config.yaml
head_dim: 64
norm_eps: 1e-05
rope_base: 10000.0
rope_fraction: 1.0
tie_embeddings: false
extras: ["capped logits"]
lr: 0.00884
grad_clip: 2.0
decay_fraction: 0.573
final_lr_fraction: 0.05
train_tokens: 810100000
Each number is 128 + 24 x the weight over its row's rms, rounded and kept within 0 to 255. Layers, rows and columns count from 0. Numbers have three digits each. The size before them is the row's rms in percent of the matrix's.

# layer 5 MLP up, 1344x512, rms 0.077, rows 351-384, columns 192-255
095:138169135108099105134146113093100144131163153153147165151156119086091135134107130093162129106135105142145141162119138104117088093112093115110155132123168143127150123185096106138118161109162113
094:134123121121113134094150095137146142118147165095121135107115155140162092133129160099127146113118112124140114156090142168146121126189124129122154147132147097145163122140076108133162095119168140
107:109157151098135125134064092113145132130112130047092074128167150118162119119094140147113164146132152147114076142144134125143073135122090158135144146086080124143112145119104102120145113114148180
097:152195148147130138152089107144106161095103103129079148114101143097111127146115168179125079130130158151133138136144192137158115142111122114137145104138159131100130122189147117168142174132109122
099:112106138112142150117104150136125111125086143087183120133156132107109163095156096132130094124131118106132128159151147169134107101127168122150141120147158166143114107137105144156132075109146133
102:125103124158122116096137107128087107171169112120118123126094120120168152127110154112148156118161111134126155114122106115103134098082131111073167114130126153138093128136105104152102114172102110
105:141068138146147138093179116121126102133163174098128141161115110144128157087117124142139082112122088111108116134131116107116130089139134158160066179123134154142151118100158126142097174179098162
106:113136103134144119130118122107123156121136118136117122152138155169125129165121079100148143088105075144103095125107127080110084117139148158130144158106106149162124099178079132126108137152113102
097:140156122134119120071132152141136095117114167054130122148085115110121146137129119152120139155124153157118140137147128160128137145070135193146119092181134137094062155167138139138122136128119163
099:096130097127141123075159092122115130147119135122117100106134100123168095129113156135143111138147141132154189160119118095123108110112173136115131106105095116128153142119104112134132183111124106
104:097087152095161091166108131154137123132114141136154107125117130171082151169133141113150093085145119164109131098140111108111115107174117070094146101106108127158150125128100108132137155130151153
096:106163113134155099144151105126145108125115122164134139116087082138165134149136133088108133120117141111148119066152132150115105060127130107126113135108116120172138128102093140126170139098087131
210:135100079145131094068128140151144094128126150167147134121126137114156140179114172146104101110142089153099141126149129147157140113108161100108134097115140122093122114122127168151161149098068120
094:125139127105070131153124104146125106180112150118117143089063118182135116148136124130100136129063095151172116119126114115131131183105148153075155117124150142139131136089170163126101152111103101
095:136137118087091153124109099104172166124146167120115145140118107169159108138138136165116120134101145180135143133132119151105111170107120148151096168123151165073118151139117187101085165137167141
101:145118157124123147129145107148120141100101084127131088123134178161104154136145189113128130094133153159190124110140151149134135144144075136101110134141150123161144108144126096099139138101067089
095:122168108145112130134120114181104114121086147133161124109091141165111152142146133162098119157120150138119132149085146133152096142150170146132079080082111091106135173094123095111070097115135109
093:145165112124125132142083140116152140148149122116132109158133129116119108119091159168105097094109130140140110108123121135131125162151138157134083136142113169093108157117114122099128076131087172
105:101161104114112130114160121069191140170137109105153118117156140150156118113100154114161164091110165141110133123127122176125139107136175110117156133095167120142159142122136134162128078121131105
090:115152166111129135150118099137131153107121138149109157127144107117139149118168100101114178111086120136093117097150149130134144115111118133169141134090130134144114145138114107107165122151163144
097:085111120087118105122106149172103110151086128101095093152120091144153142108128139140099158136089158135137133116098135158122168186121167110086097160158084137151146135143140084176128080120121151
105:136144106119117107090142091170146151095120152120124118145086103113106114142134111093122131119165109112160122125112132110142169159161090143106147162164103111092166104170094162162150134089139169
108:134069121080151103148143147151135158133132148162128136115151106110122105146143087167102126111148119162105088105112119114108142094202121129132117145100188167128103086160120118101126110149148163
090:134154101151122135134152137136145162134105124126127127138090148144125148111179141147136095106133158085133178135153127117158140091112120156127125143112146111060102124116143118123136110126145113
099:148109089113147159154121084169089154106119136129149091075119138141128110118120083126127129125102109162148174137086125115149125098098125150130131142131158124175126134127118135142112165089139137
100:118132103129123151140105135145168123112149079109103150120133135154184099142119113172133145150111102140111083084138111130147103147116172162176127107122100180125142127130139105088118139141129116
106:111156096114118102123129130150077122160136104120105134108097086098144136081127104126111109121113145137144146091150123116146104149130114097112113091106115109137131107113170125121141136073143108
096:086148125165145113136063127115121138125144111098100089127131176122109134085109114165135138150139141085169142144131135169159160143172118156183107138117168116128104138131156127162077106123138160
094:091109134123114149142139139093140107141128148141099122125137104116111140126084129105151125136130134137154136152139166124138138104119127125156128105163126129143170119136098163139152144147171125
105:133128140158097135145160144075120113096132137107112133097135152128124116147138110142147162138110075128094145121161103120104136161162105120157122109094154139103097106136144111131114143126136096
107:134141183091155154086145089151138101123128108110101084120169134161140148127100109091122152144097120137103124114154168102132120076126094094117148149155108143160085156147088108099138137143130146
104:115113141134103116111120096105121164129123097149100140131150095174126092104109176110161131150139144113159164117099110113147119133141155099158162115127157125160154168146136144134194106125160105
094:092146140119130112120128169113175106100106112112144101112157116167099108138141127138103098094154138118154097102121094125139143178114117127145104153176148154143168116161109178133123081170147152
090:162125114124168157076156155123140128149082171119133153144136131133128103158137174152096116099143130120173136136114160119113129166144143086120112119138155136152138113147067092102158084147116125
# layer 5 MLP down (transposed), 1344x512, rms 0.0412, rows 351-383, columns 192-255
098:159139099141129155071138138136158177113126146124111132098104102125144133124169105139125132169061146135148127150126167108172069081153108146176098122099100190159138124151144168162139117194133158
096:127153138153113143141145164125176108099088072108116127132084123120121096155129138154117163137126133110127103105101103140091099103171110120155157107185140124088128131110142153165137152096089124
104:118148144147124128115106106084120125120154111081093079060132162112087136134083153122146178121148156133134087162141126126126106130126138147118145112085122157131137125109123134120166113141115171
095:142099126112148164107069088132122114146140145138093156090161096173153102145139138167076126146166095145125114080123130149078139088133087144138139149108104146142106127143105156166131079134126130
102:124111176163110152158103156118107110094129129142161159143140146132157144107106090178114103129153143137099133158154147120139115116154112136107145160155117135125141122166129143180114120128111122
104:193087174134135160155151170137113147119104133135133088150080155087091169128102122129128135109092130092192137136122152061095105122131157109089121099147170094127128200141098115136089122141132144
103:146125103116102108155155089107113105147148120108135140129105106127133116116176102139171142100126133116098110146130106133144139100115107131146070167126104100092126134038165115130105131135092127
107:138127087109142189109145120112135124165116081128065122133122152153158106134115111047187134121068132140127080114111137132131118122139117108155137143093114117112098127175102120124148142124141142
101:142072107133136090127143116140145130089111128105110086122105115105101153086151132173176098090154123171129109171054127141149151170089117135112161126136118136116087133183158155107100167146126149
100:177141135085156129076133116114129122160136111156084096124132114108153084135109147139117144137144095097139144146142122106151109159057180134106120116111159115091110176116143135158121149131109122
103:135136148072127117113118164097157150121123159109144155156149133134131159111136118163107086133147145125134149169097106108130150100115139116129101126123126145152092153079129127146101126149124149
096:094124132132166153162123141110122109128145167129134120161103061118143118117111108121121138149116142149118146092135136115135161100118122081135125115107134118131091135098154147158153161111147145
126:083123125119165112123126137163117111152116114136123160091128146103131136141129134099102133134185101149122117119127135151156137159141175162131121125127127125104144153134115151151136124109089089
093:135171124126170106140155110143144138142121114134094113147132172092096116061130150142084147167124150097151148179129094104143129127149142139151153105132126095149127131151103129131110190140138159
096:149123131080130100123142135164128107105110128101128124130129123136090115092136117166105127109152137109116148148129139115113147127093152125121100124096129162128162101175111104141099171128145145
103:095087124109124148143176154156092160100108132124155135129158123117123131100143113110136153100126102136157119109153143132161115117107073131131116143121117133098117111141107155124131133161132157
091:159068163136100109152075140090121126151157112111123149144166146111137111106139129109131149133105099100147153087174136092095178105104119114102132167125104150156130097106143151144178116142096119
093:121157136075155141105118133114138103106157174128089120133108147163151134156131108155134112136121155122150154149128131163128118134089147158125138134151144151112147096144131141172128093136084117
104:131120119138117091115126103136053116151133120151089176122164092084126113116152150113118169094129119155095120145105118118136139105173117143128165113128137146130131113121118142124167123077084106
094:092116135062100121127106129140112162097125108106142120160148137144139091126122165134106112131113134102126125142142144131138109151154104124148138114138124123120195135134123104084146129137095095
096:148126136136176073111114091102129147089099129083104126148161136138140132145151132135141103093138139111105154149160117103134186135157149096113140071140162114141137181103101117115109120087099115
102:152108133112093068107140104145128157092147100148135137098105088121126075127168079091160129130113142083146158116186126125087131134129130152116114105139107161156112113131119152162140089124127110
107:125080141089105135135105132104113150111101150143120132172071119112135128113114103134116115098122109139135151149115112102068108146177090079108160127137185135154098147110114132070128099116134137
094:112143132142110159125078168152145166075103109171134110103147150116127149178085115125129151104137186162137151104120116131154157133125150158098094149096137105120147161072104150145113123122123165
098:162121106116209077123122104136130122114136119144160115127116143133127159125142127100126125167122135149158163110110164088150122105130117160138112131129134177182130125135117136117122110129107165
101:152125168120147148154116063106178118152143133171123114087143074129168113102157134161118108182102132130173141135123069128164117109132118166147157134148156139143114134168142162117186116170113101
104:124126140146087142082104089157125124149135134072134090140137159135096153163182144136142166122140082120111133117113138153146134155152096124146139141096088127145143115176124121136146136094108142
095:125135171145156159123119114173147155182183138131160132123115133141103159105164157139137151141112123137135130141141131143119130131143114120090126115083129090108150107158116099111106140164090164
099:061129125097091118114128092141158147156140150134112127106106093159124068117129167117166110128093197144156112130126119122167101132143140123099142145125130132153084089154132106114134138095160148
110:144122114172088142125115167115149136117162120134130115100114125114082123145159138113117144109164089095116118145121117126091134148177089105104124095145146087139135144102157127124095149108113163
104:115146120125128124116158122163124157137154106093152105102166151113135105147098116119135131118105156148119107143152145137109105123117101156113095106149121142186104129110165085160121123188080132
103:158152129112138126157104103123133081125115156133145176098157151108118121116101139121120167122096097108105159164136148100128133110147159123159165138105151152131124143119139101112132122139121159
096:163131106120147128105108142154067130121167169105105112158123110162140125146095141127167197123132135147099101144139159118129121160116133085131147097122122140120096128106156132119135115147097139
# layer 5 MLP gate, 1344x512, rms 0.0709, rows 352-384, columns 192-255
100:109158147171081159100130109130137088123078113111143138149110121101127126154148103153150121154100156115145117095104123151141091101113121114123158102154119123100113143131119154140126122090127092
098:126118112185120149148143113181094123117153157131104152085127141121111133115117065133104125113160118178102105174108139134078130113165113135088149136100133122105132117147162130095136119134119099
100:162099162114109154104110131081152119141156155124123109093129144182113127149111127150105118110120094096104105128092130163060094111148078103154100158088124130160103133102141130161135090138139119
102:167156117173138106140151130137127100072121154132120126145112140132111115112144111109119128189126112117132111098132109118104116122102141194161156144131114115131153085154119116121067151151149150
101:132119097162119125129166125115128161123171101124112101083160090148126126135107142094130116119153117147117111131131112121158142083116151143121137175104127166086096121101136144130169124103128120
094:123100147113124136141156128089144115129100174123140146116155097109137162115125125118108149078133112160118128133084150136102133166158214145083151104105125136156142108142117146137113129127155115
098:145117132109099118128122139081089164098069102119158091092130123126124140143107130116141112096126173178132132151135105155138131096180103141156144125135123127113139112135125180069118130138107130
099:131134135101112100143134168118113153128131123117147122134169158141115107131144129126163125116129161131120154113082134135114165129132096155123170131111131105138154079119095119109068176184134087
091:039120119173110125121129105156101146145084124122184135131151094142114145117115096121147090168133168155161140118141103125101135077157094124140134149106091151152111119123104140095159143151133119
104:142114135142101100118162102127116171142144080130127071151129156143129125112110124192122185089126130110116128130114128169117171119122048127140135150121095138161134121098116103123130130128143140
087:112105148149164124119100162125095134158148130109149155157164159144126125136126093108089109160133090149135123157125145175141095107130169150119152111134137144093088152086078163101126127102100124
127:143111086129117103103124129144128116157118143148158127118128124101140151170108182173105103115139108150073142134151115133149130099132166143114111127119148120096121106137146169148143145098082107
096:126144128166141114128162096109100126135122131103120117117134187133112109113120170103091116130117113115154127139126106134133143131132151136181138157109140119096132133148105154121110138148160162
090:148147131093105149125122130142104094095138142117087113111099137121106093123128122135125104143155193079115127157151156129118073155113152137124150140150141110109189129150120172157147129114130105
104:108113100139128164095124142146148146121132104078112128107156106123131134127111118147171161152141135097169127111157163140134140162095110174144135152153139145182146128170142157130157118135105150
101:130126146155112099119142148123124155112137129117099162178126148107126130090165092113119128124126118142175127130134157092079153167116122155092151135138105122134124138139112160203138101096158085
100:134139134200145113170165134174168183127142094153184131099158133145162112092165154148127100071078110137147120128126120071130145145112087138119166142123124103130106128113179106067117150141098112
103:110152154153160107074128134110074155179168076121158150088210109111139106123111125113189129152142122127119140146146075061103119095151135095090137108151110162100132093116160086131130098153138123
095:093106121112100139130127162145108126112135135113161112137135188171140091162093186145154099133157136130151131163117135120114118167148112126134112106176125103112145130153140121134102099110062076
102:075087097117079116133114102150115127130129128130132128130100154145127169115122132126172140149150136111144118118145133117096084117113178081138153145125173131154103075149141134141086155131155151
106:087128148133115094127128098105094112127159138160107171088093142121127119131115111114153127096127151119152137159154144128172085162123129136149169126153135132162142160074081158128183128128136111
100:107111146123147103090116161129092124147150113092144176134132129118142188130119109152111063141127128140154184108138104119139119139123122113149134141099141141130154165131134111139145133154135083
092:135129127119129108111163088102123133171167145086117148156069145132125109101178145126125085147118104097122132141147135116157107090100116116132156124133108123098093104193168100139192158157120105
095:110143076143159086125110142125155110127133146130120154173136128152111159148140146097136133159132131136134107105132134101121142166124079152135105119141142139101109129118145164123097106164109154
102:115153133119138127141105135143168160132142146110123092133121087132111098108113139151131107121097098137121148129116154146102128150104159102131143124109110115129134131124124145122126094125148166
098:121121103120121136139155100125119096098107113117125096184149143144130150096126135133137094108080153136134147145107149125131132102114116144106121096135125091128114130069174147093125096119083088
097:116125091099116145129128140094106104086116138127090122125186159156138138150127185125140130108119122112150118099108149147109120138094117127153122097134136157142118154111156165135135125150120144
100:123087122135138128113137152154179139100147123144145146125131079135135174165118107135128091124117094137134092087134135146063145069162129094115091113122140138137120126071125090140116138088129105
098:113167122161125118207179169128138141112124193126109107126133124149146113094191176128127123107112125122157161108136105121118132127154107137119098107089171149095101142162153117102141100169093101
098:138122135134090144139126125155168115103115159138100145129127099158108125093131111156115100143168136110123150115143155167160140154120138143149126111137147129149128179146149155103103112096097136
102:135147128140086112149114075113164156135113154139122171108137151117120111082115209181122147095117172124098126095135186136146135116140126109126162099135122145133124144138119118093091143127111127
101:080126079093127152121115124095136148152093079103144112113119186117118125097079155156131155143118134134163151086090108105124117158132121123096151113109116112139134134136124148069152152125155113
100:101129087199147136128148126126077099139112106120131162160110120142094106123165130155091093098125132128170123129140105105136120094126129112142136109146126155138114127092128083107135119146100145